config = dict(
    num_hidden_layers=12,
    hidden_size=192,
    num_attention_heads=3,
    num_key_value_heads=3,
    head_dim=64,
    intermediate_size=768,
    vocab_size=2048,
    hidden_act='gelu',
    norm='rmsnorm',
    norm_place='pre',
    norm_eps=1e-05,
    positions='learned',
    qk_norm=False,
    attn_scale=0.125,
    bias='none',
    tie_word_embeddings=True,
    parallel_block=False,
    init='normal',
    init_std_qkv=0.0491,
    init_std_o=0.01,
    init_std_up=0.0491,
    init_std_down=0.00501,
    init_mimetic=0.5,
    optimizer='muon_variant',
    learning_rate=0.0117,
    beta1=0.9,
    weight_decay=0.072,
    lr_head=0.00773,
    max_grad_norm=1.0,
    warmup_steps=200,
    schedule='wsd',
    decay_fraction=0.62,
    decay_shape='linear',
    final_lr_fraction=0.0,
    batch_tokens=65536,
    max_seq_len=128,
    doc_mask=True,
    train_tokens=253300000,
    max_steps=3866,
    dataset='wikipedia_en',
)
Each number is 500 + 25 x the weight over the matrix's rms, rounded and kept within 0 to 999. Layers, rows and columns count from 0. Numbers have three digits each.

# layer 2 attention query, 192x192, rms 0.0827, rows 0-63, columns 0-63
506477454480497504490540475533537481492500484477486475527524482455492542527524475506510464510478458512513490464545504496480517476518489521493510450515478498503517532477507512505469500514483516
491497509481521502483559479475457518519516535519502516490516481505497499510547454483481480543483471501548475507480489481523493532499480506521554516470486452505509498506542517527524530497485484
458535538470518524504460501516498508526487522521456488495494475464496527505463494493488463506535496499487492521491498501496484491513502478517519534506495505494486535492540509537495483493514520
549465508473499493507497545484517474462482503490465495483522484445560485497543495492507475527511490481464517525510513485479466542501498489524522479506439473468541536498493529519482499511497478
486522477502464505534498471518533488477477483532443502530469454505487486527503503522478449482486501467486534522506495475506492462501494463485488508466501488517523524482508497506477463483490511
532475496488476473517502470502486467514474532555517490460516492522461470516485497551475495459469431481489529489491518489521489489476522509482518516559486493471529525499479502506551537502500485
469490528504501511461518529518499498471486518462499501504512492535516479499487506487476511465504499507552513532480493506520507528488549483499497526482447477457481504480495451505519526519448555
500479483530496525485485502521463484474515510485476481476541516482509497490451529491537466481503520460520511523527526523500492499518527500514499542544428500509522544467474507506470480497496455
483500481544461528510537523480495490489511474500464476545457476526491510481507487471532480490485474542504483481512533507510495535481493499525511493474447506512491483495509487479545534509461495
504477527491505498466528507517477505498487529493450521481502505481497498515522498530504480529479524505472453464507492491464497459534493492476529500483531515478461481488505451454480498526509504
499520506494529509498519508481505512527505526517519521529515465487566489512546485523475499524522499468515531501485527517473511495537513489468489553453526491540479521523491518505522502479512491
489511519522541497477496534490514481475504514506485450471470512510501511506472497500489481485512528519479487513496471464484482475485494448487487518453525476472484492476510525501500484492519518
476480479511482519502523457510464441496528441507531494527476478500542485508491494476476540502519492521478504512481482494467483471447520466494530481543509504511499507475504493511486505468485482
508491511512529499509506536515562480513504484466536475484518494535502490481447541493485524552476499484499526503488503475529491499515536477509495494501532507515507541490493504513475490467464525
534492537502513498531537480539480527568466493528504492468512541519475543483513479480473520519470535520517536486517512500507513529490502479481521513535503504508495493549453534454515490522518530
505454502490509503522522535482481554489494518519532543521474490507483489520516486501485511470500510492521474511517546526529495490468490458477490488545487442513503524500512475502488473488441514
495518534532513492520477515529486492526520468528494496514495483515508506501588470466503505465499556481491511498508506519476513522511486500500496502501518492499542551505525510519500487524497535
493524502472455496503505481518519522518517511510496517524513442492491516479512469458500517508508510472551510482509506512457497495517492514494525479491520501508508462480456500518471444513536460
451502519504504538501481496452538506474526478516445477465508511501492513521471515478456470516507515500468529486500485515472509468504489485480477491508506463491526501560472495482506496504521471
492491506519487524492496461526484519507485487496517485486492473479492486512509512492528466545526488528435513509474458539538534476457485503520484493510522516454520514509506532519510510547497510
534513504473492452459503510497484480512558485472527481521506535486469451521486460517510513498499504507484488521512491501521496519495507491482476510511512467485469499485468479511514528487535443
507517479484491510471527524515508514487515479454494522493458494505470522496502508521506540539526533498445506505507538493527503496510519501519539528524505462491498455512482471476508536500516522
511527524475488518505509492492504467476536517501482517518544543491433428485514505517486449503465500486488485468453543484477486543504536470463485505476499520540475487480499509476491562487486510
488499557484526475509502437535536493469552542494555528481486507534541487492492507499513525523495506494506477468479515495511499513528529495536482526487523515507498490492503487520486517495484463
494492540511492519501500481510486465507517476517475489496477454489516463494531488487474487519521481523508496478468495489515488503513459484491492500485481508484516522514496517526464500463530499
483495501482497490503478477502452500509497557525440484514506501531467550512479493516498518493474507476478490496478548536490547489511492463462488558482540491494547519534501524492481500507480504
560484503481515525530510477506471533460502503490485496467523479482518496516508493499475509508494472511465461533472500516482442507494485505531533483474523514536511547479492512484487534519508531
493485488519486509492492509462495537502486493478443502487527485508464506495479475511458522471481475534505502544521496490502478525541468527495518535520530506470523543515502470515535457508511528
450515476475481513504450507542496462484489488511519470494471510516525501489489505525513502523526508474498511505513512467480502511459514521472537478527498462504503479528498515469497464495537519
520482527507525504512500548529447534506484494548499508474517504518494501499490467512461504507512515548504516493499515513515476463511486472503464501473522498526501505475556531498525462467515484
452524520546464468494504512483467504516506535491486460562533478524523494505503472510495530512486467537479530505502505545504487489517502460533526512486472479483487514572492491525552459494547494
492493508511478489486534527504542516510523488533501502497512528534491488473485519501508475501540485501523458498498486533493524492498498522515487479507511524557521486511522511507527544505520482
497477497486513490487517509516497481470515451493472508475501481482491560522526502509497512446533471477472492442509477482496492495455507491516550501483512488509496512482492503516481475469517496
488484490523468489510505484492540530493476558510493487432541452455494448473473488445487467506487466501545500544503508492527528522468507511489513492478515509465497481528533526501498494460481493
457476463525513510529498504522518486499510495489494495520495442527492533443503508555546494485500535497512517542517509501471502494510501508507530507523493491503535491456533527530471509485505509
527472476497514490482488510506486541496499494500519524473462476528523533532528494498485521464498484499499492495473544501542455540501459487525473465505503461463535461520525520504468525492526473
494511482501499550461524514447492491456503486523460471484498544453490475487526459535501545493475498506541562535476499463538496485483509470483530484473514514541543495522497534494465488503530518
499551516489500518492553473542538524524518497517489468527478483503487507523454477509495479488483496483481465485471529460490483506500494503492512454494519486502529475522518543530458530493495489
480509495514495530512492502501464505473501490486484514460471497523514484473491524489491516507509472514507497514490492523508490519472474516449482486499534557497475491514473504502465500498504493
481490523516503474514516524518546533499490522485475472482491487474529474480501486514473504482466515502528512478490491477523519484499484501478526505544488481523438494499487517469518492527494530
502456527473513464497499499466505471545501470486501457510453506481499546488507480526499485534526484457512500479487530538513525492515517492498519483525504516504482467552523462491521520471511548
477490499472524459552466520475525479455485490500492528518513481471503496497505499484511527492475491480490511503450528491470468497487513546534488458522506498533473486531509495519500491481510542
501518477499483505531493502461525500513496545479470503477511489537519481503497491491451473506472491480487491487462502480514483529507461473491492507503515451521489473506531440531478501594455482
491489477484504472522477484498503558508513482448502502534492503518539508525489495510518473499504513479481525498516495496453484500522468475496478477488496513490495492483511477509540524498472519
462554509520541494504537491501462497488491515497495509513445468452518493509491487507518475494505502516483476490517521518502506507547538470508477492527513518495519488532478499519488511498505483
484508500489515449532518518520473518505515491518475483486564467535519470502518454481488501488492500515491490469484486464460458497541566493509532493504473477506491449530502494510476496489497519
521495509519523515462454513484531521488492541504528482502521459512493524474480520533493465525515504510480529512534529467537491497524498516498484470515491506512500513552482461473496505478501474
525505513509516486496505485511511525534537532495475547492528497489503490480516523505484487529518469494507490508465464491463444508480515493505482554481496441535526513512532502481504513475494489
464513483521512517491500486488495500525476497485501494536517530498531441509513490494425520485507450531451500489548490507500501487463461464502475489472507541501515493512490516525510511512521505
526510523537475534511484480470522531487509517521498445502506493520557512578545503517508501484507496486496554503491455501499550518502526538480484506566522482487486467501473509515509509519497463
507476534484487504539519473501506537518505547490515523475488541460519513494519519490524458482498505514457513528507432514518535511463502514489533507480496533490523488471510489472504496507471517
448469523513512488465493468504485506520545489474499520511484503473527508476493514457460452459527503470508496524483470488530515490509510501486474501493518503521485470493485490429526445441476503
526486509525519480522464501470497507483503483495476483505458521479504530493524489517530525488506508524522490461474495483480528475503559487484455496502504476498522480512547489499468522509484541
443491503529520544505534511516504523471487529516470500478505498522524479471495497492525466494512485488506521501495551489489489551482512490477502462486478497544558510488490474487533520536495443
480508441505503458505503506481466508527561463464465505526517487549519495467513540473522539515518461541508517472505529507526514519473512512487456544483515505496517511482515490477473503511522474
443510504480484490508521493479493513504520511475518517507493511510494531482460489504475476534493460460504502482520465520493526542515501492487481516496537518542493518497503489496526506531516520
517535523518508558536523513503489465522522442514529474478500489490496527547486515546512488519524482458502507488533474515493490473473493492507504482491518490513518497508526486502482484473477522
516491455539501496510470449494533527510494516477580477484518508492461486509504492519502506473502505517451500506494515494479523487519510489473472497473489498491488493551497453488510492488479481
508500483503482492501474483481522476498505537487433515494501470501514522482474527523476492459478498527484477535492518504508517499541511527538501510482522487487523468482442516505536470520505473
475550490484539520492425525507464505491486486528490505507510482485472499528509532501468505512497512490532495522502503463546531500503502469517515506515491502478466481486529498514478528486513508
503527513498512487517502531493442461492508472513464502504510511468493505522478518516512492531526498498468497492511460531522514456530501552495518491490492474533466488502524500507501498517495509
503496497500493468514493481528518460527524487502514477509508506489523516490479535472526458478546539483467467526515542467457494500531472528502484486508522518531485460498498491520525481531543489
540527466485504508513512472504499490475506516478501506475471509491461504480520506455538489540493507473498499536500459514507471497549478523496510528524499501506510512507510474527468482431516480
511491517504510458471531522534464515519532458490507520516523492513514471524515501504484514530482516475525476493497479571513508506506515492527483521489513485524535514520514528517496476517477515
# layer 2 attention key, 192x192, rms 0.0824, rows 0-63, columns 0-63
458484467505523506466518488494498490514493489537503481498495483512493523494517539509504528501489515493466482546492529529522473490491494468499526520482488508532473544476481503520508550501506501
496550493501498490523539474494483490507449490505523505491457539511510513461500516496516511493513482520469514475471497437508465505515505490519537501492478549473484446490501484472510466463500481
503499474482505498472471471528519461492447508518487502527487475500481469458511487512506521476473481477505446502544501511527507484498509489480525460505462501503462503545473499505517485503498511
527504478510453494480524528466489522479497530482508495490513515532476456478460465452496534539517507502548499515512497461509492483493475491506518484492516550497488484509487556547502514494523463
469481481476541517502447494510499499497465443507502504476523486449467475483495518489517497531504520490510510522477501518508496493513486497463502518533483511479472526528449461452506461460472553
446473508482512501489478482452509468548518501507499502499490493474519498462538498481508488496523482493519473489501462493495503496480486511478530474520490492473510527484508519483482490540504485
491491489488459496517495538507542472472528486472488472523547489515514474488488494487518484509456497485481539474506502501485531504511492510477512488535510502531493493534489462535513508527512478
507468531442521457474504509532518526507507499522504474496498498490531472481491469490498487509463492515483510533498473522503517506506489498493525484495526528481485514506550557487506507524461523
505500545503527534485482476533480526527497473520461495488505518465537511500544489514500469494500521493516492507502540493497514510506466492494452493491486491518500475473507472513561485496550513
507490516435460523527511496502488523525457521504486533485470481500465499512528472492508502473489473455523473593458499579518502486507489516519475482520542477506495513472533512484484472508499516
486526468511493541515500483550478482524509494558456482514530515519470532513478513473507490497464494476515480460493467480501495527527464471458477508499495531508487501467478563499501488504504485
514505492473477503484473477473472490507544524503486502545502519491467539494505525511519489460502532505515548516498480545461486491477533490494496503494490509490556525513489487441479510495497492
553470509473513504468497500503490544540526508481510502533482507491518503522455505475506461526488470536492433500478517513466511507517519512521523533497471496504524471520492504460455502479503506
491496528464509534503553500474544498489497514515459520511503505511511507478518484499482490523514518495486522483509509453477497491493470483461513529486477530486490544512507477503492510453509490
509512500489501515512502510486456510524530506509470501519478452546524482548506505505508525507505498470523488502493510488453477545542505482480492514480483473512513518511553464536497479483496522
530487489507490492470520497551466460496498493511559509537515516506525539507531490494515486485503476535457476505523488561467524511477501497474528491490512527494486503498479530462494547512512465
500493493488452508442516485472496496493462523521513483460469531482522501490503505505485507486530504462503468458507543489514520524532527537502476481506534498510527499518491480507500523532483491
459550501518516512484486500491482497495488493533461479489498470534547536471464515531535524534517500500510531483492454523514508537539430469546521515468462514422512514542535501497526479555473485
491498497527524492527483470530490531503516508510520515468528453525481506495490484505501527449481477492486511482508524512498499496483517515473503486475491502509512514527486520518491488496480513
500500498468510500521495496475525461452501497490487522525481554499549478469465497451478517540494482508506481456501498557500496497489509509458504505518541489538553486445456486464442519491487492
469494513525485493483464467516495504526516486475490487517486508484490510511435525499483495501503521512497526509506518473497546518453528520500453510518501513477516434517504491486505499534503530
504516520512487507515513507485505505474489489480534534533485493498512459480496492510525447502460483499489502536480501466501491479528497494490477494525484497522500514524524494483498535507535525
486474525507510515495548504489484519500514494508495511475521501456481505455551503453493518479490545472521494478497476518501455501487463506492439475489470479476477441524485474471536486510465475
530491479490498549500550520515502488496514490468477479495468537506462466523522508472494461459515501499511583447465498472509495497471505468553498523488511472500530506472503517478499480496439511
507478545472554500531549534487529505498509479507509472464518492497521489486482535494461524482489475517470502488503539486522500535480498479496515568511488536486501479526530496511498482540486546
521503466528500494477488513540544493508493462474499482528466475508518493512509487479506486527509514541512511463470498501533503495473519548525512501481507454486500512487513512494530488526466493
478526499480499527496560474535496502509521520500485486520491520515531502500490460528497450518531481514457498471445503532492505504491496520482522502464475475501505506452503524499499523458531485
530540501477493520508531490523513533522442499498496529470524463499531440541523492510499499520490526489498476510508501538465490500459497506528480463532479529517494497503494539479488498518488514
509497473479523489524480455510515526506498485522515500502481505469475506528503511517469529529471498536503525484461544483509497530453478490494488517498478486522480493495538531542520518487449477
484515504536514516491477484479528508530510486487443457503463491518519513523501493479546498509485483523493517495489469489491533445517508491488512488474525530458526473474531475483507500485505503
461429496476492514491527502504517516513490496506509511513452496485533535538493514488518487514484538498520542488555543516505546507484495494506506450547529514510461456511486518498468520557518526
470522494481504524497557516514490479484486470508543511463492533451509497520513511503494490488488458510506500490517479479503515518501533527505496473478468503503486523486487490512536501514466465
482475455512512516520482478512523544512515472521508509517491519479510452494494470521517478485521500491491510499497442464470521492519532508506516467473505490531473483508500497523486510476503507
500511486492511552506474549480496486534498487464489473511500506519484481509519488521495549514530511485480495486530503511502449510502449475482498493531485503501502488515486467482497511484478473
513480470523544464476505523489457518521500506490498494510494504482508524505478490491473482494508487510503483549515476511488483493498449507519528477486509476543485538514514513511505521480503512
500470538520508479502500450495506471497512473519522460497504494516528483513521484508569471496483469521470497468477482492491494520474514468479480516505524435545486514454501537469488505487492482
473491518443499515488477499477482556505495481528487564521498488499482455479499554521532524468499537535481465508491498529501504474497562498489511492462497475549488463515518491523515475509523496
494531440498506508491513512488469471531439506513470469510489504526488483460507510521485500468526498465486462520531491491523491507503495516483493551518490504446472471484453459479495523513480461
486522508489517441480482473497490499484500521512527501474512536531510477527516473465497491499490493531513519527476536499528518516514480525496506503563499468490522470536495521491471532523493463
460482493520499504469513520502498484492492489484513499464537495491488473522511498487528488508519481455521506522503491484507487488489481504510505477497531518525481521502525477505498496501505475
484473499524515523511521514506516497478507470534539508480483517550470484507497552506520484476442480487482498468499515508494489491523519538519537501533494494503522535505538488480473505535476509
527522496499466516482478504493459503498480505452496512467479485453488525513500441462453478521517497492502526535505428500497506500498472465521509488509467511504498526481514473525522472533488499
514531482520533498529465472519500453471509468532538525482470467484522484522489486502520468470483495483537502476524520526516491523518458488498487506541518492527500538466509492501519471502487497
512493516479479504474485486517484536488486453501497469503483524505509508511519498517504515478512499504469544484453495474529502474510493473497502516482483515493508518478490517514415529483509460
505472487523459491545507513476506517509501487507523511509537494506461510487500487516472536487511485477448500526478518527470515490496480475476514468533484488508537481527495533524501479510496522
503489513453529478469490486507528491514492558466492514498508508500513496532498506565463519470535505503523513526519498489497507494462483461483488494531492518491501527493463503464493502491480500
443516521487491497567506479523525543496503549506531463461489480527507490483549476470508472504479522505449479491506482464523519446524490470480540508519465508507503480489482513482517498489450528
497519479485501537507486521521476469513449517469499518484501490480475494483501472507489495504498512426504489518504500465534499557469492510517508464507521500467480513523478477501508484501522500
474469518485502457481496559479487459516532465517510533503538479521499484473471485477527489501489492503525502494459487448481476503489500529504506536492528496456507476537532491496472495481487460
463479445522539486536476498497476513510472519477467540480478486510519484510433457468487513477477513529528479480521464487430515501507487509503493482528494521485497502494499529474513502504520502
550464470473490545513535487490472505517517517518459500490498532489471505512482527513468484519467523485513496508507513495497477539513495480521489477489471494476498499506479476509521483496493485
507541472492490550529528493512487515504506457510532490519496505511551507477474515489493464477482489505479512507547507499519508499500522510518495487522518523477514522503485463478498527521497478
524535523497492491525485505503515471517484493507486540467479493503466534553505505508491482485504518493494510485495472506508548449519510477480498539463537467474496502475513533470516476499486530
480515531472528472491509467512501526516494500494480496468507517469466466448483511526499470499513514485470497487504486453499496483475476483528505485505502492520472517481509544494480504519516473
437536493541497486525469479475501520537511509546481446490497494500511520494560481432452521474498530512526493521465533466472519510512545524519483516506532481541466501491483472463506470519457512
460516478522494519469496481491466523453514500498532524508503488516477501486525504485478509479484515516498474482502483508505529496520514536510507491507492483510518533510485521504510529547507474
526471481511556525550498543493499533470509509467537528499517482522494489534497530504551529527548486504514480506492509520506494470502473448470531480496513484495525502503522522493525523473481491
512480522519508537504519458468532489489506499505485498498498509466510499528490515525535492505467488456446539488524499503475505484478516527512498504472461509477508508522495529453488543484502499
480474522456508501465479510516459529494465506495526468483515530499498485518475475519478476532491531504514481508460473472499478485534535535523528498532460506541497488509517503470504480529478476
491526503526480542536486538495483505521461495484498468471507488490487517512510529492497542498478463522535481534494461525509476525489498563485529468528475540493488519478490500519525517448515504
461502559486470492504515488532510521519451513529526521478523499519496547488502460509525521520524466507494474494519486506515494489511485482491528486475503497517563542509466515492525470515538517
524458511491495474512455517500484523521471500512487501481490523486507488458514480516512524541442502537559549474503502535497521473496510485492466529505522525516482512517467528555528548505528477
484509476499484513503507511520489484531512474486481523467511470518531497462526452448501506525504468505490465471480469489495506520485524448519504523532460516452535476515467499483495477489505483
503489543492500461491478509513500473461463513555466482505490457485510520496523518515513500498520483537486484482506539502509493487524519504520463456480484479492532537459475509509480493520491504
# layer 2 attention value, 192x192, rms 0.0561, rows 0-42, columns 0-63
535481506485464511516491499489509481513510497524515526489461527488490510471472513448486458497516511472511524539520537467479476459497459518492495482480497480530510529469488480517482506489510515
518483478487480461482502519491525522467466536489474509489528470521515530497530502518517519452532528540493532526517494444504512555517482488516473499510505464494514513495492520511512489503476484
497487545486508508494519489473515459452491500488511521474475468483486543490468495463501505542514491517520548510512472460511495477510485511519497478476507464470520481501516531489488492505496493
537499529511532554477485476516510524496468517530496515463506485503520500502531498490526486537515498490521513492470529437470494492485519481509504493505486515542503506533458473513437507516499480
510519509532458535525516487487474455450481473519547493506454504481476491484472514503493504520514455503491479521476496488538513493510457497466447529528483542524488491504497519524474504531509539
471465489467489485403502476511515526529499477490508492532528506495496547509507505521461500488492520469480522509516492534537468578525500464526510498466516477506494487504513522501548480531490505
491501479480513487515542498502554497452512491488472507474473494475506470504458485534512519503511484532522526504443526520484513532532491489539504495474561516512466462512485471477489536530533509
485482513454498484532508486481474551531501550492496500493457446543510476552550473500475482487494521541485500508510513485486474495497555518529489490500508492427543455459481453469526523504476501
493498536542534515531473491468509491536487460502519496543493499502527527445511475500506497508493478512486498538482497454530541518500513489475512482508459495538530482500484470495525478498515483
519483486451500524521514473463491476519505471519531540496508460481508487467516516506502496452535524468542500495488510492465489505509526538500523502474532528454562479458530469491484522503515563
492540530510471502517510488485490500521451476470523492549474498502504491548489475494499513526502500492438532520511501530521537493492532518535495546471479534496468507470514514492531485519543531
480453499462477517481500489512500510526457497478474510531529491502479470538483482504502511505473500523459480500506462472517510482483505514528486522500498490471500555461513534484509430537525516
508486484496481509530480485466461511518538494536534498521473505501491515495511450519497527510458461482526510556522491531467480487484534454492503509515466474497449483512513489514494528536463533
465537457485478497488469520487525503456487488481464507532496487491489474502497495501520507475543531535505488468528474515553507539508506514554490509479505482486520471528509541482499488525474488
515491492491459470467484523507504458489456500506462493489493457476507498501486469472510501473513509484502533492525480518519484486521465535508477532505485513526526482480507531481482497489519492
521500471533480456517489517514478551517466531487476465510508515477494551473488518509509480469525481505494486466518527495500512519518521513489485511501486515475525479490502514527522498493471477
509468491489470559493495487493536509482503456501484469498502554514527470518498494530492504484463528521506498515486478516524516517508475499508510488544509475497508512491471572474500482513491516
528480498519553499496517531529507488520499526473488436484474494463508438494479537454487475544481522474490491491505523497490482512476475476509535506528512480510497505501519516509514470472503486
504532523504489451512464524535517451499511485498521557444534474510481543472484527497493511494482525509517465519509494475454483461499454475518507476495551501483504481501492441531500486496470489
497519481525488492512486507480582500520503519462506473526472515519448496484495521460492487516489473448509461516493538532486479481494528452487487496501536528549507492501504483470510513477515522
510444498474470492495483487466502487515530462495471541520476502477481477456516466481484501514501503512522473498501509493483466471486492484534506531473537489516490490496504454448502442517512490
520533455506471500487499450492505482483495458526505509485549443455521544520513490487516505508550475479513559518479518539530511566482502481479480501540492485495511494518492522432466480508528537
468534506508547483477508458517549522507530479461490522485531526503512510534499462505491491449475486511487508477533473513502527499475506478516525481492482508506502489474543502508525507482439523
540463517559482469552516471526509480489532490484497497530472484487572552503516520481515568516454488483502489508541516422483506495520516520523501543484528474496492541510500512501505512525481469
501488514503458481519531530481466510537478506513488497504536487506507523490476426523471492515487480489492521506491505552544484499488516535510498499501477529461485478489491500496501537564513480
514501479505477497490493551513446545504537496492516517521493547514490491539478513487497470540487497498497506481490489505464520480511477475495516487478486494521489516507517494475474501470509523
549499477498475508493513490539461526507498473515488573497515488521481527506494514562525462468469481486476454548492509428537530524514442478513500513545523526491503512498492522486465493511481501
498455494486524538493503467480507521515480523505535477489513484498499511510516466526508492511518487505530481482491518462476489479514465536544526538500523537509524479529519513510506516539472485
489476497500494473494512489494518543495532534470476502498495445493479489507525485495473507488490472465492501473502538511525503489487513513483488536508523537468493531492481445500514469463530530
541484498537524540469492501526489499534489473469483532496513481479506482495499478499509495475487512493512506466455511509494528484511509482544474506482515497543496523510512439468494486499493448
517492488526465508504503492463512510487479538496473467515495491494462468513522487516474479486506475457515505509511492528502477533493494497483482524490529480482481461496460498495504531532491544
510478469508461499449482490473487499528529468517521507522511502497465517442475520502520430505533523487524544530467506517489491485484467432478524501494469482492542503506486482488455565437481516
549447505484502506514480507524494504510516525514492468493518473519506494488530469512504507500493508500471506498509513492494462527502466487480537492533467491472529505478565479468559504527482479
487472484501524519480528530533544502519440508470521497529483490508486503517514498520516507478489482496504507547529529474537512535507483506518494532461526506528538540474490502531502522509536450
500531477478461509545508497484488489513470516501515530522500526496473451548512475507495501502512512520522463473479459487504505496493508481502511510477458526512534449444529470514481529508501494
503524502465506471545488529490480497543494456525532482580504502495513513484519503491499523495509550468497490540481472490494463478502535493493461525474435500486522534514518493475549526453520523
513495524512538552515497478487541525499469506534513484484440509479472444483545470458508529550538482506490529493490489493462508534511495519480487516500524478540485497529468504489546541531479528
481517496470458509467490520474475502549507535520502517504473500462521506489508490500505529484489463508492527499557454510516540484493519509501487530515478541508496473509531523526442527508546500
474491532462475522485498500472522514472484485518524506493485479494481492482490507505501532524489502509522515517478452480496492417496488482484507505519494500496479510525518517538466544493500484
503523488479512502501505538517465530454513532514487484500495541459519520526519520483511495520527475467503530485552533532552522562503487505469518490520489532503498473505521523561471486513484485
502524495542509526494510513510503502510470534473508555513483482486503482488536545487502447469517507550495458479519450483490508474496488473512503529482505498497508511461476469493504521471485503
521503515519504482501478521485502537488515477476523526494500447506551547456504499527456527479495543496533490531493492506519454500525507506483459507505495497502491496518477499493532528518499517
492512499516484545508507492494515488473503506488491500531493462465484502497474483523471508510528486507510502546526494471512498514495465489498466492457516504477536487493486547491525496503471511
# layer 2 attention output (transposed), 192x192, rms 0.0477, rows 0-42, columns 0-63
517521528468553478528476498529442549500484497518480507530543462536513510535494475510532494503466455542505505481504445557532530504536521503501471488521518557508526494506522496509508519515524475
511477515473498509477491472486474498536478509501516478516475497465469530490451501497495487530488474481472486530511493534526523478489513540477518516435514532496446518503491506480511520480499482
508531470496517537496452529527493492522504493508493458527494507512526499504517526510510468472483467513512470494470542505487524489489528523490503484516502513491471478525484485502526477519506521
505470461500507453502503523515489522536490489506512481518504493491469525526485504479492492490507470531504477488507457516496524502522467499520483496539468472487472471484498473530554486491536536
472458483485488503517520511485501487515508473493500497502549506563506565484510495546489467476489531533499496451547489538496470489468521466492520492456519552465490513488543445453508509490534437
506549471472463545551452498493497500468477521514503508478518513524458457503470518495476506511529467540499509483512530455500499422512518541494524506496462501499455551502472548511514498490490497
531490488505489511485483455477512469504492500490510515509494479524509514492522464465513451519482487478501503484536480500542476508471521510481500479507519490553535491432518498527552499461498484
514549498500514499484469523461547484463541451521516482521531552455482463496525523480534577509504506464523538443485477482487521481466486496478485463465495530543499520502532520537494495451505511
486508478466443500469562504530464515474527508466507520532502511482495493521494506503455519518496491479488468470491472524488486496498500501480495502513496492474457501496488477506498494501511502
489511493526474496504489526548466486531499494465494466498478511539525528490499500455525488499428482530520516506499490501482512492482470517495483459519472485510468527528477474501532515528486450
504491491502527555516519500490533484509567575536498505426530513513526482470496525500476469485518542510522452470495508469473473536452502462519514465466507524501467486556520484493508477502453483
523537484511565502502520519465505532490520520522506509516464498526489520479502523518480502514484462499461511488525536476490535529528494496494535467489472505505527480519504527489510506495466482
446509479523506459489485511524550508484466474512498496474532517492511518473473514509480495495527554534496453475471476487518511473490454496517480479474503520496517530503463486474498495492542465
499521523492497518506510499497491519513500534482506514523529490490497449495491518540483522515492468431457522533463534535487481484507458473498503517484496495486505490463491479492558533459488460
541523558516511520538502504520479506525513520483477504512504488504481505472494520531526494478505495509487446508498490492499474494498524523491494511517487499493513491478500498497514516509426495
511510529485511531506526493480525463503545483518522543499492502519493478491500463481491510528486521461516477518497503487501478495502492493514504522493499473522484521539477493461492538534493536
540530501516509514492526503529510476493466564499525509466518472494483513478504538455476486517528478515482497495530489463538494467464472534503493482498500464469473473540505481550515474494504454
491482495491498490545543467512462519479492487503512565491513473494500548510540484523475466481538506548476501529528457496483518491493527516462487506475485532493500479503483533442465490523478524
492473521501482492493457500482496532487500526514507487535493511506534508497509451474512507496503492489486518491458500487510544525520534520507488509495490499496492508506500536456498522499489545
527521537496477501512489517527459547469477484547500504470581468498490455508533497497472477503544487541500531513477507489481517522507498502524508516474446474483507531509461508521489479512499460
473526480508504443494528532520507489483475564504492492473505496481515486477464495526514513505549466479477514516527495455492500520472503521439540447541477507525478488524496546461528538508532470
488478515515531565487497484509502490516489500490488466503503507586451483486501534488486464513455499517526445497534521474495467458498460498473503510457516487471452530477505483542501540520489451
528480527503468537516516535536446546514459483481499495512506469469511529495490477445500524532539513495538494517461466487508508487533483498485454468498497513486521518528491511495478497484542515
455529483455549509468468486484487488522508472546504508516525556481480434475477459488487461487519481545475459478444474500489503488448474496465511491511527488513449472517437502500514524498549514
517519495504521496485479494508548521476517509480531475466475511548500488506504545478514518512539523484519509474463480460473501507494444455506484506511528512512510523455523519511484518509487481
477491466479520476503486482469534446478490482498536457498514470494516497475548477474477537452514500498464496458504513488507453499484518531483519486531506494503511515532514486497445522508465522
487527503463490499516473524504492476491505498485476474514525484515516493455482474453508511549481492488473523450536531546478442496527512574536470495506476524488513471492475485514553488490524491
524517518525470493499495533501517491503515520464474511505544513470489456483469498449493518521513535516453495519480489513481497522490504483487446479522463487474501525523469458501527484476537522
482512447528537474509500490478490495510519511516523504485502528567488513478479534525512537489476519534520506518517476464504518498518517464484493458495498500500539482475546501492499525548516474
527506536486489498500508522468480509476537513513484470480499511497505525500461560501524523512460500521479501512528528513477437470496539525467534492523473471478492480516511540524502520539525544
502505492480522497493522533526515532505493474483504543475486478495476509493478508502529509523485497499553538495538522477513508486510479509525509498487473544572519502465517532527515491496508450
476532539459498462550496506507461518488469516501487483501537518488508503549505494467495537508429475521492500493509526515490510483520480504494489479522509492494495518497515480544531490525524473
483497465522503474453479497510496493497517507488502532521493517498504498490486525522526475466526518489492513445500483494502575502526535517490470480521509516522498549523467520496439518485557506
530506494503481492519465469428447502482547491502499500482534531491499492493436520487521496543503502500483501494526510548486484480488532514485510462497484510502517488526473511461506490494463508
503484521517528519462508512501493510489535475498496486481524448505517513480484528462475499482506498475473517462548524520474464464500516478485488504496505473504465525515495509530532507530508489
453492477513485487444495455486459493492513521485475506437470513500504498528498465493504503485541438490516483471495474517502508521508478496505512496569521457522456512531502511494457511537482476
514488454523492459497525513501492501538489496477510515505505455452511522512471548523518498496463520551487479512535497514496532471489501503526538486506480504480519529463540503531483451484545460
492492524482531511489493481499530485490517488488492481491516504527485516500503466504489479511542503502478470497497511482466499532490472492544511476480522480482539532441457515482550474466477465
526491495500498501518477504490478508538497521489475503497496491495516525497511489478526466496503518523492487485519530517493505546478486535525516484474531492439531526491512456471531468495488500
519491488544490522480472458508504486517506476447504510500524440557470497486493487525489489481533528516520485508474477521483459448525480504500488571477522519505498535467497486456502539520515489
519476481463506453474435487475517496500536522504483469528494542526498511479458470478446530519480507482505533502478485516473512497497513503481539457522487470469503516494541526515520496489508536
484508487464501522477502464534505475505504528549479493482510537490486498518524494492492479484497484471502503460489459476459533496438523500545532497518533477495473518507489523501497524521486476
467509483511497469473493509528491491486479501526542523481497542535521481485496534481497517514432522456491508521510521524503487468495520534477524464521520513540447486526484452505493495481548467